python train.py --n_layer=10 --d_model=192 --n_head=6 --n_kv_head=1 --head_dim=32 --d_mlp=768 --vocab_size=2048 --activation="swiglu" --norm="rmsnorm" --norm_place="pre" --norm_eps=1e-05 --positions="rope" --rope_base=15300.0 --rope_fraction=0.75 --qk_norm=false --attn_scale=0.177 --bias="qkv" --tie_embeddings=true --parallel_block=false --init="normal" --init_std_qkv=0.0358 --init_std_o=0.0 --init_std_up=0.0358 --init_std_down=0.0 --optimizer="adamw" --lr=0.00243 --beta1=0.9 --beta2=0.98 --weight_decay=0.14 --lr_head=0.00722 --warmup_steps=362 --schedule="cos" --final_lr_fraction=0.03 --batch_tokens=65536 --seq_len=1024 --doc_mask=false --train_tokens=354700000 --steps=5413 --dataset="wikipedia_en"
Each number is 500 + 40 x the weight over its row's rms, rounded and kept within 0 to 999. Layers, rows and columns count from 0. Numbers have three digits each. The size before them is the row's rms in percent of the matrix's.

# layer 5 MLP gate, 768x192, rms 0.0769, rows 663-734, columns 0-63
100:513527484595485448418493552525511475436511505437478500504472437521511480465498542536548532495538508443405488508499441450530504496540488520497481561465570403531478510512530569504518500503514473
099:535576522495535536560285485452504551551537501470493540442505562454510495490519482513451463487423486541549549515480548517466560482485531538573505534428519489497470397442497517511498496445439475
098:451472542535481472468566463526549491470527509469509520461470494476496486501444488507487459531518493538520454489463528450496483449525534538473473479518425562489441510451490562493513495486531441
096:508472510480578504494479483492409409518529513443521471456511487553479504549517505481457556488480508539508480516484605441461522450497517512548484417567424461490445412556507484553496484538511537
094:403527449524453486520526558491462560465525533533506520505442544501545554529476486557544435495519484473496475506478542409525517458533476496481511494456512516503498549446470569468476530489497490
095:456473525528520433490539492460529500522500512525507610449540587495545572543555483469416466506504481488507410436468497482439569537485425532443518442521516491391446487452484539497476566557487526
101:447488459485521517448522485547515524569509586451506467492470472532480484519515442585536503505511545424498502489449483446514550590527487466525481477555631559515503430536435402462555519508496560
099:476458577529510552473484538515574446509531508470520524557509511414449426513477541537514590505498576453515466496503504448457530505459531508561497408423526492499517499484459417447481467470545555
103:494560459521486433495519495473499415534502483458486477472501486521537552475504554496476544436521537495505534499498452515429570448403512530550479514493588472507477496478479470486547444474465484
093:523490505542494564539484499463513562470527473507492477502529519474529541430525438528477459568515511423463504493488528418492532462514532537549447493486522510517492520516486455460472475495560547
097:484520485523598504475500535496578471489513463475485516519515535523492523554504553517504526420530512512449603483484469419475566502529475499465481519505442482455485520454458489505445518527508521
094:487451565475520517546536511479560497517542558492479524494576565539514551437436530501523558553517502507583561528481551480621499555439535548469510496493522493451487481479512470488502508499530481
095:567587470517555549468528511430568454499506496569534538449522548475500487580503551563506477514502462502501490450474508454447502496524497521496511433547457505510516506516567525501439502458539502
107:509536498478509504493500514493479506515489534475410463501480632447433570458452497410501548462506522514471501497481517461506562538530506478541490487445505441525487480437511530456518528519494532
093:483412467462437479513441569506526447560491534494557474547460518535495515504502494532534505466522585452500447409532467482467485483559494563501478560512621501463521539451471567446442473466520477
104:499559556553523553454477439471469518533519512469499598533497431528523518483482465483471461477500465496485475488472492462534467487501537428511503544501506557534460470551546575520547555478437448
092:474525419443481503462411425504505528490513534506517448594484539532520574446456473536458524535495511554482492532402447491492489507502532401469472503517450508525531500513498539445483533504494568
097:525514470483485500531531490517516546544482491484518490490523486394475546492512473517553527491494435505454497462528521467594508529557491499552473509494471525391489529481549461508552510531463525
094:543455498535503521511516496449523462485563520474466545472545484586513499519570512457447557535455563555440470511488532488534532527475533548488520480492494537492492525441495533455474517509451458
106:481505488505514482448489462484510472499583547494587504491499519500482467480430532495535425497442497536537488448531525454540514475503549512474503561528555496483506501531502525464505454468462495
102:577530523503483502476536530545525538491532435527557509543490575483563435527494529462441466557547469463405575444444455439450479475567510458490463539498479458467463473516581518475517521500461579
101:563504464472488471457500524500441471438503508506477413508492548566552440524433402500543514512503538517476481529555463489544544459487445483552543435525488482471485481460536458391485477464491474
108:426474431520494498488467511480472487573491507491533479501524492514471491497510509524524514553477549449444472511431511500450488519517534461573494388496564461499467558463479492426518420402466479
105:512497446525412400505433498493478490478502570447514517534469457474482500465526502544449517518526508493490459516464486518506478497570559532521452540489533478384464475505582415503557469528504487
095:525487508515468447560496503427400499517457497530510438573527537428439496502482494449492472507532557465549492450501499529516532552513442476540491521505477486497524426467454547583497484519457509
109:452540450539530523524512542493541487515486565491465469455509560416545471485543518536548432531589471521475437491483558470501525491523473490552513499476518508546438509470512544430488517480477500
096:479507469482465557456437401456463559437478558486471536499451573525516476488505489494547431531460514471397555427460461488457484528502454422502462496525466506537469535492482501520452421598522456
106:464503550507522525501509505458508439507480494505491496500490518501461536517503479542503515566433512464564441487401568521425526425559453431594517484486559479495516486544575517509504516444463480
092:443528514571579488456502569509478432494481490533424515545469494462499489497469516415516494582580436502470474447449497494528516505530462487472494514430539499526498494421498498462508457547496453
104:532502538468553499492513548511459513543493530548440475494491550480549480484551482472508483461533456507469594466496480505491509481517482509550497529548465569481466488480570511492488599439530562
103:449528467468456526472514472486496566563535499419413551521498580480560425529496522487560453517487525495448531537466544459537518452505424551500496458537489519488477464544572469499494471439430518
101:527541530483419547399459480528485476437501555510528635486530521523539458458473511473454476482539419422497519488564458454573433497440480480532411512560479477515472498430534497484525521570419488
107:531504459536539486504436540535559526503569506496518477492537466463554497526475417514521570531511515519485516450512472496555551465467493465547517508461527485526458483592409537514579503505492434
104:478542498538507528469458524553469549480578502461474492612463477462437530520508497482504585511483540483528495467505554479443493523435559535462564480522451499468458499469538495480520514472513545
097:475452500526528454512495460512437519518476491413497510491511507493495517508526600528526498478530460502492457503518477522408516474507494525515482491497530509393485438532514568473470560480536459
101:452535455480480521461472568474458495508537551494434481528549533458525483509521478442534487484541535534437549490468456465532465523506445479459486489485501518525486555524498526482471496438522544
093:476460518526504433487459463523529431537503532442525594540508488393444440502500539515546490516492500582489518493492546491456431533522544473536512491486591514510478469531467512490505492425491447
098:542534573520469465549497564565533511484531493451499485486551460473445524516524497564490472525524541506583517552439491428563543498490488490491536488595504528503470515424520561484536442472517557
105:468579526540552477479501514465566494521518530507517484506486515486537509529501529506495469462520476501531522544493535479467464466468484505583476420484433531462456454462483469503477498550463555
102:501499500501485449505467461404451580495466548591557463458534565480521586516461507505464512505590442501450495530459512444525460525514492542515444453505521567482514443514488527547472538426483479
102:451515534496504535476492524451454521581506532434465514488545475468545538472502526497489536492499488455526466467484516496497529489491481476593575470517502504441476499552556549447541467510561466
101:475540482575526494545473440490492548526512486528412473514516545463498484493518435427471499497553461485470476477484499480442455488526477544515462502513487514540451467499481482501474511508475474
099:459477541485605513506560494506445539591549485478519561473527479529566540525497454437458526609558489475478499515476448484479631506505434483500412480491570467526457503520508571475591524492503466
106:540489464592481438553501478525504526534468518499533589451539480458559442571531509521423492509518540499521475546489531521500543538550566501561509456543457487482456469413477570432469514497577432
103:438591504583478512576521560515491506537558504449524508478527502570467526553524489492564512507523465469491500504440530471537525528491455489455517389503484508518480448466491559534515510497502597
101:484525516563439473482436508566499465534559480492497491529466523521439522510530467511500476496511461494533548438467465500449511559529515506504470473463504528528491536567554466505478475521473581
094:528499464499512485509481531447565521461485482506412508496475496508491527511491464547548498455478458463501505510500483442505460495496467566578473433520532448459489586443527532469463542455480584
105:451436542512534484564446553553523468518431513512587503573451444507485464473544480505528496512514543532488522534420532436497569487510550500470460555529496463519453509500459519470544545553483540
110:472520451540514577513473524477531440556574544512526494570518541482513521489542531408459467559481528517441556500517455453601560494522524468504495473506429542507460523540548586481494460518533514
102:525515515577517510524496516467511509438538502519438522518519526470506486564501514546431543472485525508474527560487486475567562533524512450560496502480494506448449479461499497495473609509495479
101:483494439507543521532491461502487481470523523486493470483583611443426418515473534470457482535492556472519514459535570489524460513510427465459425522465531516470489522526523499541548505476513468
095:514463463537472487486497569516450499479501513573562525504466502482491489543463491524543500578515492539474496519502520454502570537547513495490407431546523531472501508543553462565496446504506455
101:449557542487504514503518486472512518543519480505471541458515540444510534552555503551472494448497436469506550529542493408544569450497562434544474482474504432478464514516512439362530454446465500
105:492523479520514499465539492533492446536519512461520458561498549449519479435531500420519506514569555497481547533470513511449499504565507485547463473423485453506464470492553531475464557407483519
103:548541476514545549475498500484514551515526543503509531559514545506472517579499533520485511447536553505468522581532486454546534499517533535484517576574483535440461468475495550412382539534431521
102:518505499527525575573450470534546504509502566506509492520455511466485551470494475466508500437532533470513506477506494524476466484464522491533491458480485472447471469488483479453452495544505478
099:566440459544472464468467507505517537468531490529416465432523475410543537409547471439432487563521451457464494484527479517493600481518499487573440550547515468418528468498454519457510554551514461
099:530479452467476538522453523466507502514512499526495520477483527507455494475542513525476504553569499562514480541424477444499466469536447455520451472499486547448541466491502551446549501503523438
102:446436473496516470491527417532401504428499525478484588522463521497458485535615492511481547535542469472415469515554461508359536538481494489503523504470540492494495527482574511531422576483481526
099:464547466576496423448421539499555494508464542548487518501524490504441524486457506468508557463557461529549492542502494441531521532517479454549463483489536515451464565493516560475477448505498512
099:502472503477543531497396513535462495517461517483496490463519503529479531541538468542479555564538502538536501513564564516477484552573509477473450481524477494435524516497549525499425511482492496
098:573548461472533568532568449507538466506561583503494471500534534472528427480396458569528514533446541524428495480502498461534566540485538515511508536511551468567453509473536504421468499455485548
100:452499558478486457500529578425520474564570471498512484485526503559548507513511570418438459480513483518533542559468517528542499410470484522556541442558473506488479485480578449496501451487466529
106:581554553492446445474514498461497439521494529462477466521512542472541489561501520497460486511483467456459490436504502531525522554528505497518407431508478474522464530509484503460523463454442527
102:492521523507575530553466454419474478488569493454481484465517458525523520569510514541487500508496462475527574489462571410498523482553455522488516510508523569481457527552477484510503505444446547
093:504500520544423484504523434506500528488498534537476516520513544457465473467468483556510469448516510528491477526564477473541463474507432493530432494505523514482509500416464600486453492498493465
106:551549542544490496450522499559526528511581494493441530453532536478441465438493524561470477494484473446515520540468570429446508434508554499539480515535524448489496458495559541473440447503555485
101:518592437527489539482540519578523532530510528470483599458534490487469576498424403506491527496514506552455442463507443523533464524476538483565570442499452456521478508490496520480521491500480526
101:482530480535427478483559484419568500450542583534502488557531503485534545508478546492503503470519516522483447561521474476513548478601559515541522482489490525526467505526515525557521431553464398
091:513428572525585494451455480481493479490490479521529597528531455491502494515441406490515513525545492496477426441452600440447509506523500554496511437499472459495500547545499580507477528476515509
102:528485522553530544463517603517463520463515473516534476491524534456492525506487506505530500533515485455511473556529475544504483490410493442516486529403492428567436475491460458504492481480520523
100:517559455536520453454500480453577431508548509479548520531503559505511493524554500452528513450468529479496507462484483451572504436547494478499430531389579549545502518471458507475435505477523430
# layer 5 MLP up, 768x192, rms 0.0717, rows 663-733, columns 0-63
100:548486545539496598558478558532545546479492458476504413499481428546536467503474506498520503559451540499511461504537512486511441482495520443538514485538451464540506483521524448554533424452568524
100:490507530473513527552477453381514541518513532517448486415445538521490482516484552513538455501543492444449483483433494474434482500552484514451476505448521479462489475529510548462500427526478482
101:459461462472442483607464560474570462466539492528485525534483532487527503499466573555561491538534466451488465507550496511504521515428544443520540433575456481433467409527495457457521477550478456
100:468520446534503442470491463507472444522499525454564464457493451549520435544563407550546533549511541487458536506508558465489421522558554422503453470552471493462475485472513450491489496538470461
093:450486478549443552509439455522544470490487473582536520522467483544420517529476570441472497496470495501564542533567536504494553515509556496493619477464569577476516517580489502518487498549533596
095:398479499590538468494491513550551498537485520498446561455486483486517528489525454534503468476553539539483559467483504548529491452534506503476503474444494584525490498505533543458503473560559522
100:475513497492486458507545495482434555529449491453572424466541534501556512615542496470490463430544509557496502496540542487552404497482502522464520487401450481475461516528470464552490549467502516
103:484480496522500551544554481513513470506443506483458501440501440508583528538585473484512470529547520449601563479458466509562472495499461404481458469539561454567516497472516522451507489486515498
103:502559492508534486470515530514532456530497505575471448454513502557582469421495509498452447518517469470599524454473487517554476485482454441483533522444494568462494492517491544505499511515514494
098:530404489542466505500447459515496536526473437448518475475534498467576490544484459489487481422502488530531493428522473564520477576577492526497503463516464507502533504516447517509571434530511580
096:494489466559498462506436459484547517523520521496580443459526590477507426486434538458449454487461533478471503524501486478519473459499529501456548469561515525504507500597500548506504469519511538
098:579498447552474624524535491500435491546482510505548443457487467529499487532478492504503502532579523558468484491547456476465490406442509501518557516557494496449495513466526456455402437492440402
100:520512499435466559459506532534569555563491467486521582529541512513517501495486541495505513508475453529560542546400435447502435523434499577495494505531421496526494512508527523542432482479481469
101:474458527521477510484534491496529461472523507457488461518424460516502516470497365498539543450571545609494427536557476455492524494463520449481481494494493422528492549442594560530561460525524446
096:423526547498518488568535472478536467502532502503492476497574514458400486524551452508477543516468512600450440483503483480517504568480454556491449523489506512518504483480549554527531573540481477
100:456496457453518555506504505484541517405473475540526517497514465462485435510505433516562539501446478491429527530544547501465418496506516499464498501507496514446516432498573585578477455481498529
098:574505422491520442530500490535522478524517516586528454541462536467477536433486510474513483541509425493458536510508494499440537490506613500501582479488525538478511523501488451552471477448506519
103:474516549498530484485447496463520493480451473584492519495580532472462483510515525447461571521537449460489493540498536517570473569526462429452504551451529479521481512432440502469497521457532559
100:478439511521479461510517524500467544650468477467473515581556453557500457518473582473511565527499537485520522585550461522514508486516480513450438433502551428555550459503472452484487481546504533
103:525576496473481477524480478518374460521486565408465501460511480540561505427504553532497443478469456521521455475470537516476466513521473485480511457476575520537473503475504445522502447505398529
099:494476458428428519566474515543495471504481496480542464466461531442527471540410503451505409466459564502449463507511512560467525536543452498512518464504560517485555495501445497554519501584477518
105:539500578531457521519496508594424612514479552503519457568516578458503573546464495512539514535423431507490438483526510513458524485521481487509526473551535462579487537528506535518485452485452564
103:525485595455545438565527511493457467527553497448518504462522516523470464561536426525532509483515523540454515471536416514513532530480449589523534490420479545474491524498496523486515520507491433
103:499478511445425483478511454473487483560456466460497473492556493516485464514420535486506539447495512486518501534533463476528504457461516416519488460521524512551536466472521504447537433519566510
096:436441513415512505466496531471453535483517561460558487495544544466534425466519522532516477415474429424498454540534542528536404482582461528518476474435530477545518529522603480528424540513443512
100:448531464455495469486471432581481501494440507379523498518507537429517579438519523504557559492506496551421541552478457423498514567460489488472473485497517490470516515589555559489559510502506546
095:533454478436497458514537512470535511490480454470503459514483542574556411449490560586447502529490506507491490459431543577505472494440505529537519464512428481467500555454468507519471474550512535
097:556484492466448445527484504531482458478501534519552533501562512496482486460520514498427529464567498492524526528478482486548592473482522481443552406465563449541459550495428515504508461468475475
097:510484503554542504524465439583486524543529519460498509512478526543539543486532585463432612562577479481587455534452451508514494500513471454552481493532524458550456590577517553499457488562556496
103:491504558538474509411477438542455471559503479567478455525466515490564471544486478504592443563488507537547498494466496529542464517551470452499458576532563538521493491516584464506497484538475460
109:506479501561437518512505525559540449419442554557468534478510480544502489451420507469513416539502436486493540443507469467546559492513583527457482550509520469553504538470477500511551517509567575
098:517466470510446497534466439531522498521503498498518495578490475473511513454493556467496533446453476491444499468532516469555450487529566440493471483511437458507519513488454488491501599526488456
099:470525558437449446483540497473510496481507514524456536551507447510520496486420508465551530523482591494500577489495481495489537474517613480478509457599485434453553488517541508483579484474490527
101:451534468476512486537559501537468463461456464494483526405463521498485422545550583463634499504505487478515498494459491557440505534530493560462443550509455488481505505443509444532565468554355478
101:467526446500538480494494599520491436456460498518498481529482456516433493507518542473531533488453463520588461489554547438550488515447481503522544496470501484489508481457470527515481488493619515
104:545512499506537500574488481492479496458511544482427505517438489476524522407516518563538491445488514528527503521540502519483464502490489489539529526456506517535497423512538526531498466558480531
098:468469462409512493538473463498560481472479493406532489501558503515500472486469583464445480439484580514473491511447508495524467432540458459484492439456505505506494504440543480463425543378534475
100:533512410486534439522510505502468515500559538476536435498490464484514476521516461538431509494490519563595508571517512506491537471469504538508448512483572541588451543502521455518546600502453516
100:527521475524477514484457592444615478559506493541482492526546506571434543518519485529573431546492516483457499436525490508474457462483501418513545507481512486550508516524493483544516467524485520
100:540498546470419426539483486425453546454430476557513528501492523436526409514483517454503508556497488483576489482578464559477574611493473504531538483448428520512512526477512470503489544477491547
099:459496466604513432534511488512532514441458482434498531469495450509471465552517524553515509486534559491518437501456554525483457526448491437557507573478446406480454515457494502474512503491605472
100:461500538541452566537463494566517486506576362528533478509440461481456470562513435464524497552452534497507543496464468557459469501475576520516472456482500477490482447506496444538537574538473464
098:597589534501419521530500478534525532527587525548494547534545525465477491462477488494502570550475509488486563462537456549472475423475517528484549517538462437479473472498523450449546473514426525
105:505467576505519507556521536489503433464563538488491501499466541540539522462575462498463472479484501470500503478438500532450597497463461610540520508503494464574499471508484478488518556424508396
102:536528532477527502480462483522396496545491501474546482486527433551567485460478534554504459579558476508507481469608467530488491524475521575542454566491459536499504604512486463470477507436541516
102:471512484475588527563559494443524460556498439543513574512528522444515500518515534501416483486457522499512572472557540451490518429453500499508640526554486519517544520422520502495522484600474492
093:436543417473527586530455456443445492530554519460455545534491406493494505493482469515464499561464532524476505495546532453520532555451557526502486532492558505524474497490561426490449458502534476
099:543558531468603474482487498517465477474466511548475452533520565419494562527497461551540416454508434532452415612474466530515472486510503502546474436538556504504530491503503522530473524471483462
103:541515491444514483423481506537452455528516477517492454548575567460555463562561543481511477480467426492505489488462433501456440562467513439504487529490534484485484464492482528433533493554503516
102:542530551430673497554525560593517477475518525531533547452544545547448488512568505469520449549558530505487495468537565489458458459509447556531549523513498538537495523535477464528512417497565529
099:484562529455564514581515529454492439497514460471521485512447516528425497500578539477512530566459492552508597511510555469449518435528560537484524561435500542473479506541417516458503566467519479
096:498520512477546566498505505544501559486497514534479459442451489489510396454484512502501504509460505447522479507446466488462507534537485533441531533560488508412520568581455512496452402442524474
107:511530514437447507451509523508468508499492459515518462550504539487522417504563459524543501534478530525467492572501471490498481477491533530532505463506548492534519517525519539531534497505502593
100:458555509520455520389537531513525567505485546499527534469461491482504503491508534492500458491479556601509514526542450483499465511545516445462515529503582468458527532504534481457474421516605546
099:463532488468659584582470455582510543540600513506498468468476491493488585457457504437420483474509504537491474505524463535459460455450563550497432565557537480475512544498462457499465504454460463
098:501448491513503440450505432499512441501517453541528466542532484534527519551543535510499527458488412495556541465573490469547454493455534463498482561576450431425496509485501464521477486555447554
096:500465514470509566518490478489481559506458520515554473493472547487565503431478488385464450462523522435516519548585433492460528492540478543449447507439491505453501547524511556476509489491544508
101:495503599527503480516478455503486535504418536457455533454482521475491551529530469424521468514470491429538417495535470467491499515511414501494443496569495438523494476429486569484510472493518489
100:504497481532587467508525497517515465451461491446524509508481480479520534544500503491408444475485464436516538484497450512522539451460540400490475522423476471542540574503531489584551556504463482
096:491588486514480526564548484437516550450530538489470547502553483520559530537514499512441509520506506484488494547535510528459492487455413431465502418489522516550475500492548549502505566502512524
100:531470477563467500473490511545481445492487543501573447511485537502511521539489452486532515521462560487521567453550510510526490520469491521521524453472535576545538542480483538512479509548548499
102:523511556514390482565528500494523473530534509468488544539455493466480409506494546514482522491547546552518477504482490506408507495483499555550562483500452504518471481544478443503537467467526502
102:482469534486545539527535500528445454459493561487514477487507486476467505563510522484579483500489527402510519513525510454494552496505536491490510418570515545481493498483528504420514517477518466
107:575480480488441515524486485536477503485533522540502449470499525498489512469372471440500544545516497461528528474511531422526575505450436480550505523493492574557469494495452488496473468518493496
099:470554508441527546514578524455532498490437514482525547435525536441516557533597486515452458542602428468502504468518526530522504434552491537505539495504506446469505510475447552520512486561537465
101:474578458511446453505505572506522438467557488480516545514496495526444533540588550510444485476507533553470473619471535589480496498527486478524491517440473499476498462518519500487464486463451453
111:431442480513583463459488520479534528494425446506473453536495421537492469525489547487531418520525521561449532449504442538432482482442420462504486459475478540422490537475487473531541478509496533
102:513531476438529584495451542516472441534487499467441562530486518511499507555417541554494498537553534577466542468487486488486513490488541473464411457540455514485524522501561476467560531462487508
104:503548495469460513484477510505451545540463527466432502539505527466464486553528515478555538560481498603542546507479465470492508529429499461477548569485428479424501501562499464470496501456493459
092:530526466475474492510453400424491454549520548463464485570524523572533530546432469604485508610495504518503480556442488480521527458483526535546553536511512499483527526451461505473569571523521543
101:547514459468465473427476503443529354551470550435527451570563519461508503601523490526539513569504556558425437463495544511526480563541545478562476511521488485479501516601504528457516481441494517
# layer 5 MLP down (transposed), 768x192, rms 0.0687, rows 663-733, columns 0-63
102:600522588544464562482538500512535474509507517512529583506489565525445469480533591457521544576512556532519432547486479488470493465483481472446502458488476499489517473491492502519512567517506543
099:492535511518519459550480533464451523445478549502471460418524463483490514521487501530479477549524453552541512522468494546492419516507542552444449543474553488507545473454420514528509536437416447
103:468538476478519448539408510468516517549444578521494565476475528552473445492494438463464518529462560435524478490419470571491501464487465485513510557470536472599482504560494517481425501529450481
100:518633477453491535476535457543522504469490538404400498451528527471473494438531462524504512479509547473482554460507522449551482608589478463560547473531509480495544530518527427448453511528608480
098:516505517483521527491481447455495519479507483457539480575574478446503555421463585478507539481531474470435474470463522453421506485560493569508471562539476478546428516467516494533586433516513429
095:525440526521491497488533475525461469508517456558486498500447514565547498515439475585561512523482440438503464422403470575516532525490453478522459430469422514485457507496452551504471457474549534
102:480515463516473512485455483536532476522604517481520563530549506532450512474438479497521488516463560463506491467487507460514504503472502493519472504497496507474566613489433447573484459492544515
105:532438496518533490471557569528424482510482537567435526481551483573491462492494437442477534492489437486478463528531520492472458475524533489487473480502509474528496544535514470460549468422516558
104:468597502466508512500515530532512478547481477485478541550493524490503514517537449504583458516520557503568561539477523485481551490466505519521436547521453501526429550525506538548498537485491485
100:564492501427448521534422543519457521449532408485456535549558534493544525519538428539453494509504503439466500488533529448510465538498503482474515475421462555506435407524539463486444441513548550
094:511452502446500507589522446465538472487486516483538518483521557476484480531459535541551483513578493541514478461449482434475510464479477467443542587459471466470547518527543536549468506472502475
097:621569513562477506514522472442491454495507535594492520504524472479511479521538368467464491549505430510488489500502394481522499523511480488563532537479527480470403592510470422527471570481463501
097:518548542500440512508493505564527557530432373563446514515492501521497467511464520423432478445532490560529524520472498463484441523483500543411560553539493490501654514512480525539476454489579496
093:524476442411458519409533539522470510492500491562484531546537500512486469445539513444468513501458486471501467631519487502464463554482453521458557506538441564461614501435504507437557541504564520
098:541447493460471471509465523491518446557404544474518582517518543467459517474481435510515481537562521485541484398462530537512518476595490539502487516507541456465481477530461565505482453482494454
102:483540540486540493460423484471497564495507491590522442549513493445475528503489440517548554486550536435513479534562475544482513474485480523454509514498524489599465488524489511492497455473500516
098:512437410463469514508497503514500564585485540470530497530472469480482521492512556543559481469458481520522477502539473527539496559501556465471490396514436499483603485484555372515444569484474542
104:500477485466503512501488509459502553489556601433518444515477527466507483499558505434478522466497444459540519476493468534569549474470508469464455532469475565435609509439514386549386527513480519
101:517517515524537505571518532472499523511419601527457470497533549509556541508565481522497518435492521558461527548543558460496481485505546496437502446544556497466497474511528491457445586561449422
099:470520522491524495576484499463537539503513456504488546530470513481454506512461508514497493540542462396502496495524545392412491493530531423478500477557575533548457518498506494482510467444480441
096:494498504422491590489554510443485475524515494456470519421517468492538483442473518532519548484472615515572486527516518531491566516396470524486434500497503479491520529453443542521532481520443500
104:497462484456590521473517569556540472456551481491468512490458495509521519571446561476508397492527529503498470510522485535581501472476590496546503512506437457467414492500495498584486458517549485
104:535514474461510613455516398500453449483485448525497526487450501495553430437438528479511529534516496489513465527537555484484478480468515468523426547512481496464538463433509496480450472523552535
108:477441410514496478491500559479481547535486501488483489495460462476479487521452498582515515492498542631493498518488470514509440428472532400503525522477543533473489574505477476535491558511529444
094:500582526563489498513462518560499503542499460520461567491578536489449491460461468482457470549490481473533514482523468485444545506434503571503510409550480483528420458497457477558516494525448523
101:450461447512436481414441491486463551556459400457581563558553465489526465481517502474473527498468453408534525449583486457535491516517533496556486523530486491502618462504501463527498573543552487
093:545486496473518453553524457498485479505472568451504518517544449525445511460538469481411508442497481481502423482553461480495468473495571555495497462502478492467417543482571548593438459456420510
097:570423533547528562522426508464477467509501463553480462536415503527533414515536452456452467526536432452508477507522555480465486451490444449531546480491466414516476524559510475481518521427486467
097:435518512565470490574577470511559585487536475466464489490516526475534519455465450482490532490547453490484450546525432455505468487552461481456466526435467482445376482446516430455500471500438528
103:508490539548510528507510491463464507475458531484449536473501431470468494494504509561446514440433463500550555597579448507551435471444498474498441527490455526507488481553498471445541417547462492
102:519518511468496549469524509493464507496528546438438483555464520462556472454477468480572453515455521493494466481439540490528484491513469535522537538495549508541370417488488510474414504449502495
096:516494565417477485507529482385476519429474567503450429481524416507527495446493520445528537502518439447509511484401568449495503462526538560444523523538468528525509534483484520457526490542483479
104:524513445416466524525525557572428520480526534420511502464484525487538479481452539497546486493506574470474605505552529470532502501493425488452544554476556421560507503495541615482494478501469510
103:452491541540553436484493513465600434527486493578456503521438454573464577517480532500527536525494463403520434558518500478468479423518486490419473548506462479521534487568481538536541534487523450
102:512519593482500604505505560405547528497506599534512500509468482482472564545498445558512428479510489516485517515524493488540502527495492494477562538515522531521508501504469533532442561483483529
105:507499523453465468524472451455494483414482420458489512550458511528503512453451527456507525524497455468504507568458543502501495469516504514535507476493548509518387461457514479447462491447541562
097:558436520466499583526475458486536494448470528501548570542527463505485510432461528564525546440520502473555560479479485540551467480488532545525457555525518464545396520559457499508503460517502513
101:462492479491491465523461492536465455477523439472482437526538497516512549474537500479536432571482556479476454505534515541566494490466529560453544512557506528533421504437471435413503452560531493
104:524421463397520460499489492420518396600503477500473504488542515574457504423459503516499482554579505476502560473516443486515504562527515441567511507439512496466459512535555509511460502576516491
099:504502490526528517570489494526519548556515467500542463484535532446537490486460564461500537524538509426540521471497454416545514547514540487478521531447506488385408526453469492459554441489526491
101:539495519462509498491497482455534588437438440434498527495444495461443501497524527488465481509484457456490538531485504472528452418536421537462500557511428506507474482519494482551509491563526526
101:485508467568505558478466530515428538509521447524518442456441554522460559525515538459501530502470508441492505517506518512509517522505550464466494443468482505445420460468443536433528477467516527
092:507531479463553498512500517450550574473436513441541545474510482481471464478502551516455495423544488537490497489472451483472477450437557572495523445461499570511420471503495547471527572559448454
106:590491479480539505460484550516487470544444466461522470492458542405493505457501527479526477506482551464498447458540517468482563536468500559500554433448537495493537479506465578445512492550471493
105:525556496487513491460542493485494499505500515458450576458483476481473562411468473521523514534478488559501507445474483507545572479530475495555465607534520547544494467516576501558504552545457505
104:480540478456487547579471536484461530530420530520513501542500480540504490634412533528505516464498409455499545495482512554492535493457541455464518429490520561508532436431485464514457489521486469
094:530536475461480520436389493493436481478530508537478478494523540481493446542440503468508472434487511489455482520550453531528501505495503510494491474508473570425576541479472473487480500475456578
100:526478530532445509480464498519631470507521517476544522536476520465531485483538471475479495435557538515512571477470499437481437538526460454417489540519504529421424543453514537572545484483412433
106:583538604455459456497535527511528467403535536462534446573530470513519472516532454474533535465466480560421518525492499530495493490498462493524560484490531467610473532494453525493495506461484494
101:490466421503588490529516462520607409479501507512503545467487530531514530611417549473532524560541539551504561575516499486497499531493502488556549499564470515465364539525468502476508587525540468
102:568591525546470474482444501529571500475444533512469487517510516473470531510539532507516519454522456456545517437513488439481540520488431551390467485470588522514438477490435427485530514455502478
094:435438526535456543533405516445563493517498444585509515480424537538533538464559491479479494485435574497479550455470487467466520585513506508576551542508549474514544453503512561498540526581586517
104:547561589531579440510502514441528474518486544462487474494471467437500509512443449444503415555473489529489473497518510401540510491576570478463494425473538491491461506512459518509474520504519430
104:535475533550491543470500479479458487483466431595526495486426516476477558526476583529486440430498432481533468545483473524556543497468545557520480439492472510512580512520535473503484522469430502
098:520566446371532447541603457472454487527448552450501531545444514469486438454468511561502551468534488577547541490508488447478513438481494475453612509489499517505578501513554461474495483497461536
102:504489468494455487449512518585497411473529569488516518502504480554474484540493498538456534435480494559522520527456585589468481499490573539425481479580525548561537464466464492523454516473466545
099:529542513532531478452454502486498513525516512494460491550604530539539449527516570438492531564546505508469508484470474510458500509491521545492510491506435428485469580488526588510474484505508446
102:503459485409432500492523461476463498397501631454437455501499522498509504513509445448515458493501512467523521447471467495489461457501440500514444502460506482500490540525530526511526530487425436
101:518511450599496488530482478463497502481531394599382527535564501481487479556526412499506474501522521487477563449556540441529498461532530499494546469570484522515494512560455584524470503461485493
099:553458503503549457532523534495495509496504425511502479485553502490510488623518503479536564483550469533513527527468515453484522404510493446451453479479561530457517450521509531508470471538504495
100:457474539458534445405533476460470586468445515500508555515488507501516548474527549525474484461495391567501501541522467492510476441567477502456484551516482448514426460462450450435509497549514477
105:515523571600489480492455464495525466511534532469523562448449532571516500440478539554550597521518558475484454498456552509504528493495514518486479561444441438494475493520521463509564535548497479
100:427493531479512512490441531470527535504585538521498524506522475630574502436534509477561501589541552562498470546476545518549453429528473479509526464544554498584466501480490546496495515441485481
102:595516486507468488529527556526495561540462575488504526493482519525478476503413475507467494545513563532500502558462517457593545450504457456589456466474545488613457565555488498494451486427533515
100:494436551548455478528456528528517478520512522488504440476447487510483536562473578536517502421435482441468537562479482531609531512455489485524526514509494510554434478503483538478425581443495517
101:515495521459456473538470443497507509470556429561518483536509569434442499479538510495439488482497555570438524496521496443560457524495431450466535462440459542464541501555544487455443490521480492
103:530486572539520513489476516475483481460492557472499475607535484580510502485521471475514504518484465564474532494438404475509514514440435468525466412486479510523303529435472428458490492510419486
098:503552479425477507613534475460459480463533464486509456437484514492540533456505453566464544567546487519436516525512493430445513473511502465480534525555504497470624511499540455476532412486484534
104:449466492539510463506513497460532540523534441496501527489495572497548471485490562477522504548529509574533550582474529526567457524491470496555564548507445517517423465476480458471493396525500439
092:489586492470472534541519541519480497558512506448500457562454496542467465526529489465536485481538468531473508480464444477516517517522494448489518508491340549482436564383496522476533444456517516
101:476520449496588445502476462510512549559492417502507493461423493551490593447567504478510493492504495443428516546544517408474514488451545494435540477576550481524462612508548486462491471583469514